Part of a small language model's weights.
Size: width 96, MLP 256 GeGLU, vocabulary 2048, 1.31M parameters.
Architecture: RMSNorm before and after each block, tied embeddings.
Each number is 128 + 24 x the weight over the matrix's rms, rounded and kept within 0 to 255. Layers, rows and columns count from 0.

# layer 5 attention key, 96x96, rms 0.0636, rows 91-95, columns 0-47
[[129 114 110 161 150 163 116 143 151 133 131 127 122 130 154 143 130 137 106 102 170 135  93 155 109 111 114 171 175 139 138 138 114 145 161 133 168 113 121  98 113 183 169  99 144 145 106  81]
 [123 154 147 159 167  61 133 125 110 106 123  82  98  78 111  99 129 164 146  45 105 201 169 146 146 112 111 129  99  76 176  99 130  78 167 158 113 116 131 119 122 130 203 110 157 127 158 117]
 [111 121 104 138 121 159 107 156 146 107 133 149 134 144 128 180 151 184 123 118 147 137 122 167  84  99 128 163 130 127 178 136 154 104 180 109 162 126 131 101 136 143 178  62 124 128 138  87]
 [137 124 113 151 141 142 142 131 100 101 114 113 119 108 154  87 132 120  95 130 116 110  99  84 157 167  93  96 146 128  77 110 105 159 110 142  82 128 141 117 107 126  65 196 134 149  96 133]
 [106 107 131 156 155 102 155  79  85 113 110 130 185  98 127  26  56 117 133  85 133 171 114 150  78 141 135 112  87 123 111 105 120 182 133 145  87 138 135 115 153  81 146 126 150 140 113 136]]
# layer 5 attention query, 96x96, rms 0.0639, rows 92-95, columns 0-47
[[122  71  90 152 165  79  98 161  64 148 163 125 120 102 109  74  87 156 115 103 113 120 114 142 107 155 138 112 126  97 109  94 125 159 138  97 105  93 162 130 106  92 143 159 158 156 149 159]
 [124  98 108 155  90 109  93 140 117 107 143  87  92 129 132 106 152 160 138  82 161 145  81 162 117 158 138 179 169 132 145 140 123 125 152 144 120 107 144  88 122 111 162 130 177  83 123  91]
 [118 149 161 107 141 119 160 127 168 126  95 113 124 128 113 123 111 142 120 155 112 124 147 119 111 112 110  86  76 142 129 104 154 115 114 118 174 155 127 195 120 127 113 143 104 129 180 142]
 [148 129 139 168 154  91 151  98  99 124 145 112 143 124 125  76  62  76 115 145 102 145 129 126 118 123 126 126  71  88 164 122 134 146 135 160 154 162 138 161 136  76 147 110 126  81 136 167]]
# layer 5 attention value, 96x96, rms 0.052, rows 64-95, columns 0-47
[[103 115 136 114 121 153 122 100 124 145 134 114 122 178 116 138 130 127 164 175 156 131 106 102 117 108 118 140 118 141 121 143 138 125 134  95 127 109 131 115 124 135 137 113 123 127 123 170]
 [ 98 113 165 152 144 137 133 169  94 146 126 131 157 120 149 109 123 106 127 105 112 124 137 132 130 148 123 127 126 124 110 107 101 132 145 148 165 160 110 128 124 125 117 148 106 149 142 138]
 [137 152 106 124 166 139 155 113 172 117 139 113 143 112 104 142 126 136  96  99 100 137 131 140 128 133 119 112 113 129 151 133 135 107 175 108 135 149 126 149 121 126 117 130 132 116 148 174]
 [142 119 152 144 127 142 134 112  81 106 120 166 130 113 181 117 102 145  91 124 109 131 165 102  99 132 122  79 125 121 116 125 117 141 134 105 125 119 138 137 131 153 132 136 141 131 171 107]
 [132 138 168 125 136 127 144 147  95 142 121 141 129 157 129 163 142 156 153 124 132 144 124 112 134 133 129 110 147 111 128 122 128 129 142  94  81 138 159  84 134 119 107 137 145 140 114 136]
 [135 126  97 152 112 116 131 102 105 110 144 123 119 144 143 141 137 122 130  93  92 122 123 108 120 140  94 155 127 143 113 138 181 115 118 146 132 140 141 102 118 113 114 141 165 134 117 112]
 [125 131 122  95  91 127 107 166 129 153 122 119 122 137 126 147 147 144 137 149 129 131 128 124 115 113 161 127  97 126 131 121 128 101 102 108 146 139 130 154 156 142 129 133 123 125 149 119]
 [123 116 145 135 118 113 140 117 175 126  92 111 139 115 128 128 147  97 139 145 149 146 138 128 141 140 112 100 130 125 130 122 136 115 120 114 113 126  99 117 123 132 128 119 144 109 149 131]
 [125 139 112 119 100 135 140 148 153 136 118 139 104 149 121 127 192 133 101  97 119 128 124 120 132 141 121 110 148 121 136 128 153 131 122 120 130 118 143 130 114 159 140 136  84 126 109 103]
 [143 110 121 133 151 123 125 147 143 123 124  99 106 127 117  93 115 126 145 149 130  98  99 152 163 128  89 119 112 125 157 117 152 113 106 129 145 132 133 153  89 139 128 158 161 112 107 135]
 [128 122 132 127 108 142 128 116 101 138 114 125 137  80 144 122 122 111  98 118 140 149 169 122 136 124  86 119 130 136 122 136 100 100 115 153 134 127 113  94  99 160 121 161 161  90 129 116]
 [131 111 105 118 123 162 128 117 109 100 131 140 139 145 114 102 121 130 170 167 140 141 122 166 119 116 105 118 134 109 161 119 124 124 112 121 136 119 141  96 134 110 141 153 114 134  95 156]
 [131 150 114 126 167 139 115 111 126 134 143 134 119 162 150 126 115 159  93 108 123 134 125 122 144 119 151 127 146 106 103 140 138 141 116 127 116 148 126 100 127 136  97 134 123 109 102 129]
 [151 153 114 144 129 135 139 116 126 130 143 135 127 158 110  93 122 126 126 112 126 145 117 133 133 124 107 145 155 118 116 134 142 132 119 135 111 116 129 118  96 111 145 118  99 129 133 142]
 [107 121 128 147 153 135  96 130 128 125 162 117 124 129  94 120 159  85 194 146 114 123  85 142 129 147 118 156 136 138 117 121 102 122 134 118 125 119 111 117 134  95 133 136 113 110 124 144]
 [111 106 155 123 160 126 171 152 100 136 160  97 142 151 125 118 112 144 181 107 118 145 132 147 137 127 151 112 132 121 103 112 112 118 122 114 138 125 139 135 140 138 115 134 151 155 114 153]
 [160 111 139 141  84 139 114 134 136 148 125 150 149 108 112 147 168 141 111 129 103 141 134 125 111 131 141 126 120 110 145 147 173  95 128 141 160 119 125 157 130 110 134 122 112 122 123  98]
 [139 135 155 125 115 162 109 129 138  89 145 173 137 164 120 143 123 131 157 140  90 127 132 142 134 136 137 140 151 129 124 131 128 117 144 126 134 145 138 112 131 132 162 136 136 142 135  94]
 [112 152 120 121  90 127 143 141 112 162 101 134 123 141 150 137 155  98  92 104 138 156 105 109 115 117 153 152 120 128 137 122 152 112 110 115 121 150 114 119  93  96 155 116 142 108 137 132]
 [126 131 136  77 127 145 121 119 141 102 131  98 115 145 106 125 130 144 142 148 152 132 132 122 105 140 137 145 148 132 143 112 129 117 121  99 140 122 117 142 115  90 116 152 130 131 135 155]
 [130 119 133 116 132 135 112 151 159  90 128 123 144 114 127 123 129 107 136 118 111 112 136 133 136 129 113 117 137 137 162 117 131 118 141 153 124 136 156 145 146 132 143 105 144  97 149 163]
 [126 140 144 127 109 152 123 148 143 125 110 152 114 126 115  87 158 118 128 135 109 129 140 154 136 129  91 101 170 131 129 135 136 109 150 159 130 137 102 139 173 120 103 134  98 157 103 113]
 [154 107 110 119 111 163 137 102 129  72 121 117 165  99 108 117 142 111 123 147 150 108 120 130 132 129  96 124 137 143 124 134  95 122 107 121 121 133 106 105 150 121  92 126 138 126 122 118]
 [111 111 126 117 125 104 146 137 151 155 158 123 128  96 116 153 118  85 144 131 111 136 135 150 126 113 111 139 125 128 154 134 144 122 137 117 128 132 128 148 136 150 164 126 154 137 119 122]
 [107 133 122 108 111 123 118 148 140 157 139 141 119 142 145 117 125 159 146 100 145 114 172 155 126  80 141 125 154 102  96 138 133 121 135 106  99 150 152 108 157 145 101 121 148 127 116 145]
 [135 148 115 138 167 116 156 116 121 113 119 150 137 155 151 116 124 156 104 126 117 134 149 122 117 118 132 133 141 115 135 131 170  96  97  95 113 136 128 137 147 149 142 139 134 142 113 129]
 [126 121 105 154 165 110 133 115 145 126 122 148 138 134 156 114 106 114 110 134 141 124 135 106 126 136 150 125 139 162 124 126 115 122 127 148 112 118 153 136 136 100 107  96 170 123 108 109]
 [133 134 131 127 164  92 119 134 131 152 186 144 144 105 131 146 143 136 125 131 112 116 170  94 116 119 115 173 133 168 108 131 133 133 154 149 127 156 108 152 165 121 150 142 129 138 144 136]
 [ 75 119 112 104 181 145 120 151 144 127 106 138 128 115 133 109 132 131 126 100 147 108 121 126 137  99 156 162 134 150 120 104 105 141 126 135 117 129 132 119 123 110 142  97 137 127 120 154]
 [131 179 153 119 113 172 174 150 142 143 158 129 148 149 134 141 112 153 125 121 125 131 145 117 112 114 106 120 116 145 108 130 126 138 120 147 146 153  65 152 154 147 109 118 122 119 127 161]
 [118 106 131 117 117 165 144 116 101 119 163 112 154 154 134 125 130 144 159 151 176 120 110 176 131 155  84 130 143 113 147 114 104 145 105 118 137 127 123 112 139 163 128 133 143 131 138 153]
 [118  98 139 126 113 145  96 141 138 141  82 100 125 103 110 152 120 156 148 135 131 118 132 107  95 101 165 126 129 119 142 117 157  90 110 109 134 128 172 142 137 142 137 154 133 145 119 133]]
# layer 5 attention output (transposed), 96x96, rms 0.0666, rows 64-95, columns 0-47
[[111 109 140 117 142 107 131 138 149 136 128 141 126 146 117 141  86 160 119 129 143 144 135 152 130 111  99 123 122 141 135  86 124 102 137 107 100 113 114 151 134 136 142 116 145 176 136 127]
 [129 133 106 107 107 143  89 121 100 147 134 151 130 137 120 131 136 116 128 143 103 135 106 127 154 119 141 124 137 117 135 169 108 150  84 106 160 136 115 117 143 137 114 140 117 101 104 135]
 [139 124 124 144 139 145 103 159 141  94 102 116  97 112 126 117 109 132 150 157 132 108 125 107 124 120 133  99 125 109 136 110 149 131 142 123 116 114 114 122 109 109 113 123 133 129 116 145]
 [149 139 131 133 123 131 113 140 114 156 119 132 150 155 124 140 155 135 116 114 128 124 101 105 176 115 129 139 125 140 138 106 102 161  91 101 136 142 112 106 124 153 144 127 103 126 132 115]
 [128 106 105 128 132  91 181 143 145 133 163 133 106 153 168 130 107 168 140 166 124 109 123 193 139 131 138 137 116 120 160 123 117 149 165 146 115 125 108 108 136 168 142 123 104 105 149 114]
 [130 104 127 127 108 124 114 123 138 130 129 129 133 166 112 142 139 135  74 126 136 122 120 123 133 107 117 129 146 154 151 123 110 114  83 112 114 126 139 130 126 146 130 123 132 125 118 122]
 [137 142 133 134 157 127 164 127 110  99 120 127  99 100 151 113  97 127 146 116 131 118 148 135 119 146 137 119 112 109  96 134 141 135 205 133 138 108  97 127 122 113 125 131 126 126 136 131]
 [109 153 128 148 116 145 107 133 177 119 141 121 130 128 116 146  97 146 142 142 101 118 138 127 110 124 157 112 131 147 115 136 123 133 100 142 139 144 130 146 134 127 122 138 116 123 109 166]
 [119 113 103 146 147 126 150 144 136  98 120 119 132 125 133 123  92 131 112 143 153 105 110 137  87 130 121 110 122 136 108 147 146 143 219 126 105 116 125 124 131 146 121 141 134 145 103 131]
 [ 96 149 143 136 121 131 137  94 128 142 140 143 145 109 144 119 132 111 134 115 119 137 140 151 124 120 135 120 168 118 114 155  97 136  86 152 166 133 130 122 126  78  94 137 137 103 103 116]
 [136 142 142 133 147 125 120 134 103 105 123  79 148 143  95 121 146 118 114  76 126 164  97 129 132 139 141 148 125 132 113 152 110 124  89 128  91 138 133 129 154 131 128 109 111 136 145 137]
 [ 92 113 144  98 133  93 124 131 126 167 134 159 124 144 157 143 172 138  98 125 132 139 131 159 154 149 132 151 137 125 117 140 103 113 106 127 164 122 111 120 134 112 110 146 136 136 124 131]
 [119 114 102  95 118 125 140  87 118 144 158 125 155 149 114 129 166 125  91 151 132 123 118 142 141  97 144 146 125 149 151 139 120 135 145 123  87 115 139 105 122 132 140 124 114 122 131 129]
 [114 128 120 118 131 137 112 115 118 148 109 127 155 150 119 131 162 120  96 127 132 141 142  97 133  97 126 120 123 141 139 118 109 131  86 131 143 142 126 129 130 120 117 118 118 116 121 106]
 [ 95  93 115 134 149 144 100 139 132 148 143 141 115 134 108 123  97 126 139 138 144 143 140 161  96 126 142 117 142 126 127 122 108 104  99  98 156 115 134 139 143 113 105 133 157 133  94 120]
 [109 111 133 120  97 107 108  88 116 154 126 158 120 162 130 151 120 143 140 136  95 139 119 139 158 117 112 118 115 129 140 125  93 138  71 121 139 116 128 126 147 124 119 124 155 109 131 137]
 [135 121 121 114 126 113 169 155 144 103 116 139 111 140 139 139  92 132 116 132 123 121 117 118  97 146 136 104 125 126 106 147 170 131 165 104 113 107 135 168 127 159 102 164 101 134 136 127]
 [139 132 128 126 113 122 141 129 148 138 127 156 145 165 140 117 166 133 119 127 154 134 132 170 145 152 130 128 127 130 149 143 121 108 138 130 125 121 124 106 124 167 145 140 120 121 153 108]
 [136 143 121 116 143 141 148 136 131 107 129 103 114  84 154 113 123 137 144 121 123 104 142 119 105 146 137 123 142 119 107 153 158 129 175 151 116 124 127 131 130 137 128 113 125 135 128 133]
 [126 118 131 118 145 134 128 142 138 114 147 118 106 108 133 119 100 142 150 138 145 100 144 165 101 154 141 124 133 122 110 126 127 119 173 134 126 119 116 136 132 118 131 140 153 156 104 153]
 [139 109 120 133 116 130 122 131 152 137 110 129 131 117 118 141 149 131 113 126 143 148 138 126 130 115 104 128 142 118 126 107 133 159 108 140 122 123 138 111  89 155 114 154 110 134 162 111]
 [107 148 118 144 126 134  97 123 139  82 144 178 134 127 151 109 134 107 106 116 104 172 108 118 117 153 155 124 138 123 129 162 140 103 114 119 137 128 123 109 115  93 134 119 143 132 110 141]
 [126 127 133 107 118 124 111 154 108 151 119 113 101 127 111  87 180 119 105  96 146 170 135 164 127 145 150 134 139 107 134 133  95 139  91 115 122 128 116 138 122 125 159 139 138 159 115 119]
 [121 139 171 166 123 140 162  83 133  83 107 114 130 136 130 145  96 135 148 136  95 147 144 121 113 124 114 114 117 136 127  84 144 100  83 151 113 133 143 148 127 108  94 121 142 126 155 130]
 [129 127 154 119 113 121 126  89 140  90 132 135 137 131 164 137 112 114 153 116 112 148 138 142 171 158 101 144 114 157 119  94 118 115 178 185 100 127 113 120 140  93 139 126 124 137 172 123]
 [155 137 115  96 101 142 113 116 142 126 133 113 113 131 145 159 139 141 120 137 137  87 123 111 141 131 148 139 133 137 115 135 133 126 152 132 139 134 108  90 123 126 144 143 108 128 125 143]
 [140 134 132 118 115 142 114 122 118 164 151 125 128 115 125 150 159 129 147 145 117 140 122 117 133 113 116 147 140 114 149 144 120 133  56 130 118 150 145 122 122 125 146 112 116 127 128 135]
 [157 117 109 143 107 110 128 140 108  84 146 146 112 132 138 160  84 132 108 135 138 107 123 113 115 119 139 133  96  93 132 101 150 112 120 106 124 100 106 122 100 109 132 105 113 102 147 137]
 [135 101 128  96 144 163 118 113 119 137 133 103 106  92 122 141 122 120 193 140 133 127 146 130 113 135 108 131 135 129 108 121 116 128 156 159 125 129 112 115 133 139 145 136 136 143 108 148]
 [125 103 125 139 101 111  92 166 137  84 142 126  89 172  94 106  66 131 130 129 117 138 101 115 123 118 124 126 137 129 144 119 144 115 140  98 105 102  92 132 110 104 119  98 149 179 125 162]
 [ 99 110 145  97 121 105 102 130 134 164 123 137 138 169 113 136 148 142 114 108 131 151 122 168 163 117 130 112 135 143 140 127  87 123  78 132 132 140 117 142 137 141 123 140 137 166 155 129]
 [148 127 139 135 140 121 162 120 127 114 122 142 105 111 161 121  83 133 172 121 135 103 131 158 113 150 127 122 117 105 109 122 127 126 198 136 133 114 101 126 124 124 136 144 121 127 115 127]]
# layer 5 MLP gate, 256x96, rms 0.084, rows 0-21, columns 0-47
[[ 97 123  89 136 152 151 153 136 105 105 147 113 122 127 157 125 134  78 137 120 137 163 142 161 144  92 115 114 142  66 100 147 157 122 122 139 126 149  95 136 138 147 129 150 137 148 130 130]
 [124 157 122 128 147 103 118 101 117 151 136 113 116  92 161 129 146 125 162 121 114 136 156  74  95 105 148 137 125 122 117 145 117  84 144 114 119  97 115 102 125 148  90 126 128 127 120 118]
 [110 138 138  99 124  96 145 115 132 138 114  75 146 107 143 107  99 113 108 116 106 149 123 151 132  89 141 113  97 133 122  97 123 119 112 140 142 115 116 131 170 117  80 149 162 156 120 112]
 [119 129  97 119 120 110  94  96 113 135 126 131 149 134 113 121 145  97 149 107 111 113 129 144 137 144 121 127 142 149 128 137 124 128 151 124 130 148 118 166 157 173 119 135 118 141  92 128]
 [132 137 126 119 155  65 108 141 152 183 126  83 122 107 109 153 126 133 157 160 108 133 132 114 115 140 135 100 109 163 133 125  98 140 140 178 139 114 153 130 143 164 153 139 148 127 128 123]
 [130 145 123 144 170 122 143 140 124 161 138 118 128 117 105  61 133 118 133 149 118 151 100 110 127 108 139 133 157 150 113  96 155 142 136 147 113 124  98 110 104 144 105 115 123 178 143 113]
 [166 118 106  96 117 117 125 145 166  91 152  97 118 148 128 137 118 108 105  83 109 119 157 109 107 167 146 144  90  96 131 159 145 104 120 121  96  98  93 178 139 133 156 129 141 104 148 139]
 [103 106  75  84 117  77 137 143 151 142 136  74  78 143 116 145 141  98 124 133 152 123 139 119 155  77 145 130 121 107 103 103 136 165 141 172  96 141 128 102 141 131 161 162 121 162 116 162]
 [ 99 144 100 141 151 166 123 125 113 152 128 122 105 152 140 137 103 142 174  87 135 142 130 108 134 101 150 142 159  94 133  74 169 129 178 133 132  88 106  95 118 106 102  59 115 114 157 151]
 [129 139 103 147 102 125 107  92 119 120  98 186 144 102 111 149 102 128 116  94 145 147 139 115 133  99 146 101 153 114 172  96 115  96 152 136 117 174 148 137 125  78 136  95 117 115 159 140]
 [146 133 151 143 113  95 127  67 103 120 149 110 113 146 144 127 134  88 175 140 143 138 105  93 116 100 117 100 154 131  56 128 154 153 122 100 156 127 118 133 139 157 118  97 147 173  82 161]
 [166 154 130 165 122 124 138  63 143 118 105 113 126 127 107 112  95 140  78 126 147 138 144 107 101 148 169  87 115 139 170 103 113 123 132 133 205 151 122 133 126 120 100 122  88 121 135 126]
 [170 153 124 157 117  93 127  93 116 115 141  96 173 129 105 170 113 113 123 164 155 136 171 117 139 117  95  98 112 147 109 152 140 109 132 132 138 146 134 120 160 130  88 116 116  91  88 136]
 [ 98 121  96 144 131 112 109 132 150 166 118 111 102 156 137 151 152  90 126  81 131 147 161 128 120 129 152 154 108 102 148  80 112 109  88 171 128 154 118 185 104 140 131 103 160 125 159 170]
 [116 157  81 131 129 114 170 114 129 108 116  74 150 143 157 127 105  96 133 146 116 145 185 124 129 127 139  90 154 127 121 120 150 149 141  99 120 190 143 127 164 168  97  70 106 172 137 136]
 [143 141 122 140 151 106 130  96 122 104 116 115 169 147 125 115  97 119 117 164 101 127  89 137 106 108 165  57 137 111 118 127 126 117 125 138 107 188 128 129 148 116 135  95 117 177 136 139]
 [ 85 128 158 119 132 103 114 119  69 116 157 109 100 129  88 131 111 170 106 143 129 110 135 123 100 115 165  96 132  88 117 130 115  92 113 133 142 187 116 114 166  72 142 122 116  97 109 165]
 [149 157 139  79 138 176 161 128 147 140 161 156 142 119 108 133 104 134 143 121 129 136 123  92 125 149 128 140 140 106 121 142  82 110 110 164 125 170 163 135 163  96  95 111  98 160 133 135]
 [122 142 114  91 148 101 109 113 101 123 157 142 121 153  82 103 110  80 113 136 107 125 119 149 128  72 111 116 137 119 100 123 162  81 127 142 103 145 147 112 145 142 129 103 153 133  56 131]
 [133 108 147 134 146 103 166 128 148 132 102 132 125 124 100 112 133 115 146 150 123 181  90 152  81 147 118 115 157 125  87 107 123 114 105 144  88 152  94 116 155 140 141  75  85 160 126 107]
 [120 113 127 122  86 120 116 101 109 156 133 114 114  94 119 129  94 164 119 127 152 125 150 126 104 123  93 130 133  93 103 117 132 124 128 136 146 121 177 164 134 118  91 118 165 126  99 114]
 [150 146 137 138 112  93 113 138 105 126 122 168 160 148 120 105 132 120 156 163 129 157 113 140 144 157 129 196 116 126 136 109  85  74 130 135 134 109 142 132 106 124 137 133 128 128 138 123]]
# layer 5 MLP up, 256x96, rms 0.0829, rows 0-21, columns 0-47
[[107 140  97 149 143 127 161 135 126 126 138 127 125 147 162 116 121 100 101 145  84 164 154  99 102 165 115 132 128 129 119 125 110 130 119 130 118 120 102 126  87 181 129 112 140 144 114 140]
 [ 71 161 144 126 128 132 117 115 100 133  74 127 109 137 102 136 106 142 150 171 153 151 147 148 137 158 136 124 151 159  98 104 160 133 158 187 170 176 171 163 157 108 120 117 119 140 123 168]
 [ 98 132 117 162 159 153 112 166 114 144 159 168 132 110 146 152 196 142 171 142 118 138 126 104 104 145 103 140 111 140 115 122 159 120 155 135 129 118 119 103 136 129 161 149 154 101 126 157]
 [114 134 120 149 122 101 103 144 117 111 140 108 104 102 143 125 128 124 106 118 100 125 137 124 160 143 118 114 153 152 163 132  96  86 154 103  77 126 100 122 147 136 147 106 128  89 117  98]
 [ 73 147 105 130 145  86 128 168 119 113 157 134 112  98 139 103 100 147 105 163 124 150 132 134 160 117 118 115 159 120 116 124 156 142  91 153 159 117 131 137 107 141 131 111 113  90 112 121]
 [108 113 177 121  69 156 164 141 141 141 117 141 121 128 145 124 140 151 108 120 123 125 134 117 160  99 110 118 117 108 146 126 113 164 137 176 141 144  91 142 150 171 152 133 121 112 150 116]
 [124 125 151 136 153 125 136 115 143 151 164 143 155 104 127 118 114 140 113 126 109 130 145 162 121 128 104 133 118 165 129 111 130 146 139 129 138 130 141 127 139 121 105 122 166 118 126 127]
 [112 132  76 185 145 178  67  91 142 155 123 134 148 106 104 167 106 139 106  98 180 155 145 136  88 120 142 157 124 120 153 116  99 126 132  95 132 130 108 151  99 113 167 140 143  84 174 103]
 [125 108 148 107 145 139 150  79  77  89 107 116 143 141 122  86  60 132 112 170 109 117  99 120 127 126 101  86 115 103 144 135 107 125  86 137 138 159 118 115 137 129 131 124 108 123 133 149]
 [163 192 115 132 136 149 144 153 115 180 153 134 111 113 121 130 103 120 130  93  84 118 134 130 160 139 116 156 150 128 141 140 106 131  97 137 127  54 133 124 133 113 150 114 117 157 135 150]
 [162 103 175 106 124 124 115 143 122 130 131 169 103 135 130 106 119 122 143 140 116 187 148 132 140 118 112  75 135 146 125 124 126 145 147 155 100  69  74 143  57 112 152 127  91 122 110 128]
 [114 123 115  84 108  79 133 119 123 111 132 143  84 123 155 131 125 154 146 123 109 138 159 148 148 145 111 121 114 126 114 121 156 158 143 113  98  76 124 116 145 109 134 129  82 168 187 143]
 [150 145 151 125 124 118 173  78 132  77 135 120 135 131  91 126 104 142 133 168 122 105 127  97  99 138 106 120 147 126 100 132 104 109 115 139 118 106 179 109 112 106 123 157 120  98 131 157]
 [124 170  78  95 163 115 116 109 138  97 143 169  98 108 153 140 114  92  93 125  99 169 107 137 118 155 101 128 125 155 108 128 128  85 125 172 161 133  91 139 136 105 155 160 151 149 144 129]
 [125 143 164 131  76 184 122 115 108 121  85 139 152 139 110 185 123 159 137 105 148 121 118  84 105 202 149 145 125 128  83 151 117 156 113 162 125 161 102 121 159 146 145 155 106  97 170 161]
 [123 168 174  85 150 144 142 125  97 117 116  97 105 136 177  84 135 123 119 196 113 154 129 104 159 144  82 109  99 119 160 109 162 109 141 153  75 144 135 151 109 168 119 132 110 133 140 110]
 [129  93 124 185 130 140 133 145 133 115 167 152 105 116 145 140 111 157 121 134 111 145 138  78 110 130 106  94 109 160 118 144 137 159 101 112 126 101 138 120 134 142  95 127 122 143 145 111]
 [139 109 128 121 123 141 111 160 157 129 149 153  92 135  93 127 149 139 129 143 126 109 147  94 139 127 122 128 107 128 121 153 154 124  85 114 134 124 168 147 109 177 146 173 144 102 110 120]
 [133 128 149 124  99 116 133 148 110  65 172 135  74 118 134 130 141  84 115 104 150 123 101 124 137 124 115 132 167 153  81 117 168 131 146 135  88 125 128 126 126 127 137 123 151 134 109 124]
 [136 167  98 162  55  90 142 116 112 116 108 159 130 152 117 114 133  91 123 137 166 109 128 135 175  75 171 103 203 125 103 142  96 103 143 110 118 134 112 114 134 149 166 143 127 109 108 125]
 [117 135 134 119 134 123 102 141 138  99 125 134 114 116 119 192 135 125  92 156  69 158 119 135  98 118 125 145 141 132  87 152 139 144 165  98 134 135 130 118 134  85 123 138 119 152 113 124]
 [127 151 115 111 107 136  98 149 157 160  92 126 133 110 138 145 133 127  98  95 136 131 136 132 132 107 179 166 133 162 110 163 126  80 143 137 117 105 117 154 134 122 117 108 119 111 127 160]]
# layer 5 MLP down (transposed), 256x96, rms 0.077, rows 0-20, columns 0-47
[[137 117 145 106 131 123 127  86 130 152 136 138 115 115 151 121 145 113 180 122 111 141  98 176 134 122 152 128 144 154 123 122 144 110  85 121 146 137 160 136 128  85 118 115 112 123 124 102]
 [135 150 141 130 119 129 128 165 120 114 160 129 159 102  86 143 159 122 113 129 122 122 160 138  74 137 167 136 106 112 149 135 153 111 130 135 152 128 137 132  83 141 110 151 110 156 110 119]
 [109 139 139 101 128 125 145 126 117 151 130  94 149  99 146 138 129 128 142 120 125  89 141 154 151  86 107 124 146 146  97 101 105 123 125 122 165 146 125 143 132 117 117 129 187 105 144 105]
 [ 98 157 173 123 126 108 100 141 127 170  96 141 134 132 125 148 136 130 116 140 144 103 115 115 148 164  80 118  98 102 132 118 114  95 132  90 141 131 201 113 140 140 135  92 194 129 121 117]
 [ 97 123  87 149 113 159 128 127 139 122  71 114 143 146 144 145  88 105 144 113 124 113 135 145  95 140 138 145 131 102  93  85 141 131 124 100 115 173  67  76 106 149 145 155 137 153  74 145]
 [125 150 157 153 176 122 123  97 126 120 121 123 134 129 158 102 110 107 170 133 153 154 144 110 130 123 153 142 130 164 137 162  75 150 132  75 149 133 147  94 105 111 134 111 107 174 128 129]
 [156 124 144 142 108 120 124 105 113 102 113 125 101 149 143 159 126 107 114 115 103  96 116 131 147 145 152 144 114 118 136 145 126 122 128 149 122  99 128 102 163 127 148 164 125 122 181 139]
 [140 135 176 126 166 164 105  82 135 130 167 113 108  67 141 143 115 116  87 102 125 131 117 137 154 114 139 145 154 167 129 155 112 155 120 119 154  95 158 146 116 181 174  92 165 126 143 145]
 [145 171 121 124 107 136 122  96 130 144 169 115 145 159 139 159 145 120 117 115 120 113 162 136 106 162 118 123 184 127 141 135 157  91 116 123 117 133 132 161 124 122 168 150  86 145  77 180]
 [122 120 115 168 160 156 152  93 154 123 150  93 141 146 119 137 152 120 104 108 163 139 138 115 186 123  95  92 127 143 133 153 124 167 125 150 128  72  65 112 144 138 151 122 113 127 156 144]
 [122 110 127 111 155 121 145 149 114 106 123 129 126 170 107 103 167 140 137 117 200 162 132 128 147 173 122  84  90 119 150 156  94  91 156 158 121 129 107 124 110 156 107 115 179  99  90  68]
 [134 114 148 108 172 141 136 154  85 189 122 144 121 117 104 139 137  85 116 103 130 120 159 116 144 145 160 136 164 149 122 173 146 129 163 133  91 104 164  88 126 164 136 136 138 117  77 134]
 [150 149 114  96 136 139 121 142 138 134 186 118 106 135 150 149 138  93 139 129 150 152 142 133 118 160 125 121 135 167 141 134 130 122 153 144  95 112 105  97  97 166 146  98 104 129 117  84]
 [122 174  88 129 162 162 125 119 107  90 104 165 125 125  89 115 132 112 117  60 163 126 159 120 126  92 156 115 129  83 100  90 152 131 144 152 132 105  59 127 140 128 122 118 106 104 214 101]
 [114 128 102 154 116 134 152  58 119 130 173 127 134 111 124 129 102 120 125 100 154 141 133 116 106 129 114 163 169 134 137 136 128 132 112 145 103 139 151 133 201  94 126 133  89  94 182 132]
 [ 77  85  90 115 153 169 115 158 104 150 145 136  98  98 140 126 110 132 151  99 111 130 144 124 133 124 110 127 149 136 122  64 149 103 132 150 157  82 150 150 102 150 150 109 108 136 134 151]
 [121 138 140 103 148 162 110 112 150 157 125 112 159 113 158 127 139 101 154 126 126 158 123 143 176 181  92 131 133 163 162 154 113 121  92 119 122  87 143 111 122 181 127 125 151 168 178 109]
 [137 157 116 145 137 158 102 120 175  87 112 123 160  94 125 130  95 169 149  78 144 129  95 130  92 130 142  98 138 145 163 110 125 138 137 134 147 168 127 101 144 118 131 122  81 140 173 121]
 [115 137 156 147 167 137 146 103 135 119 136 145 128 127 185 121 129 138 127 124 157 159  82  75 142 175 121 116 115 130 137 164 133 151 123  98  85 126 125 107 111 125  89 118  88 116 144 156]
 [174 133 142  69 134  57  81 103 104 135  67 144 109 115 148 127  95 116 117 106  81  87 100 122 123 132 100 109  94  82  89 139 115 141 153 129 146 151 109 156 129 139 122 130 156 121 138 125]
 [129 152  81 139 122 152 134 109 159 127  78 109 203 116 147 128 117 129 132 167  89 162 141 140 125 122 121 143 177 150 140 143 117 163 120 141 129 123  83 104 124 130 131 183 100  99 132 123]]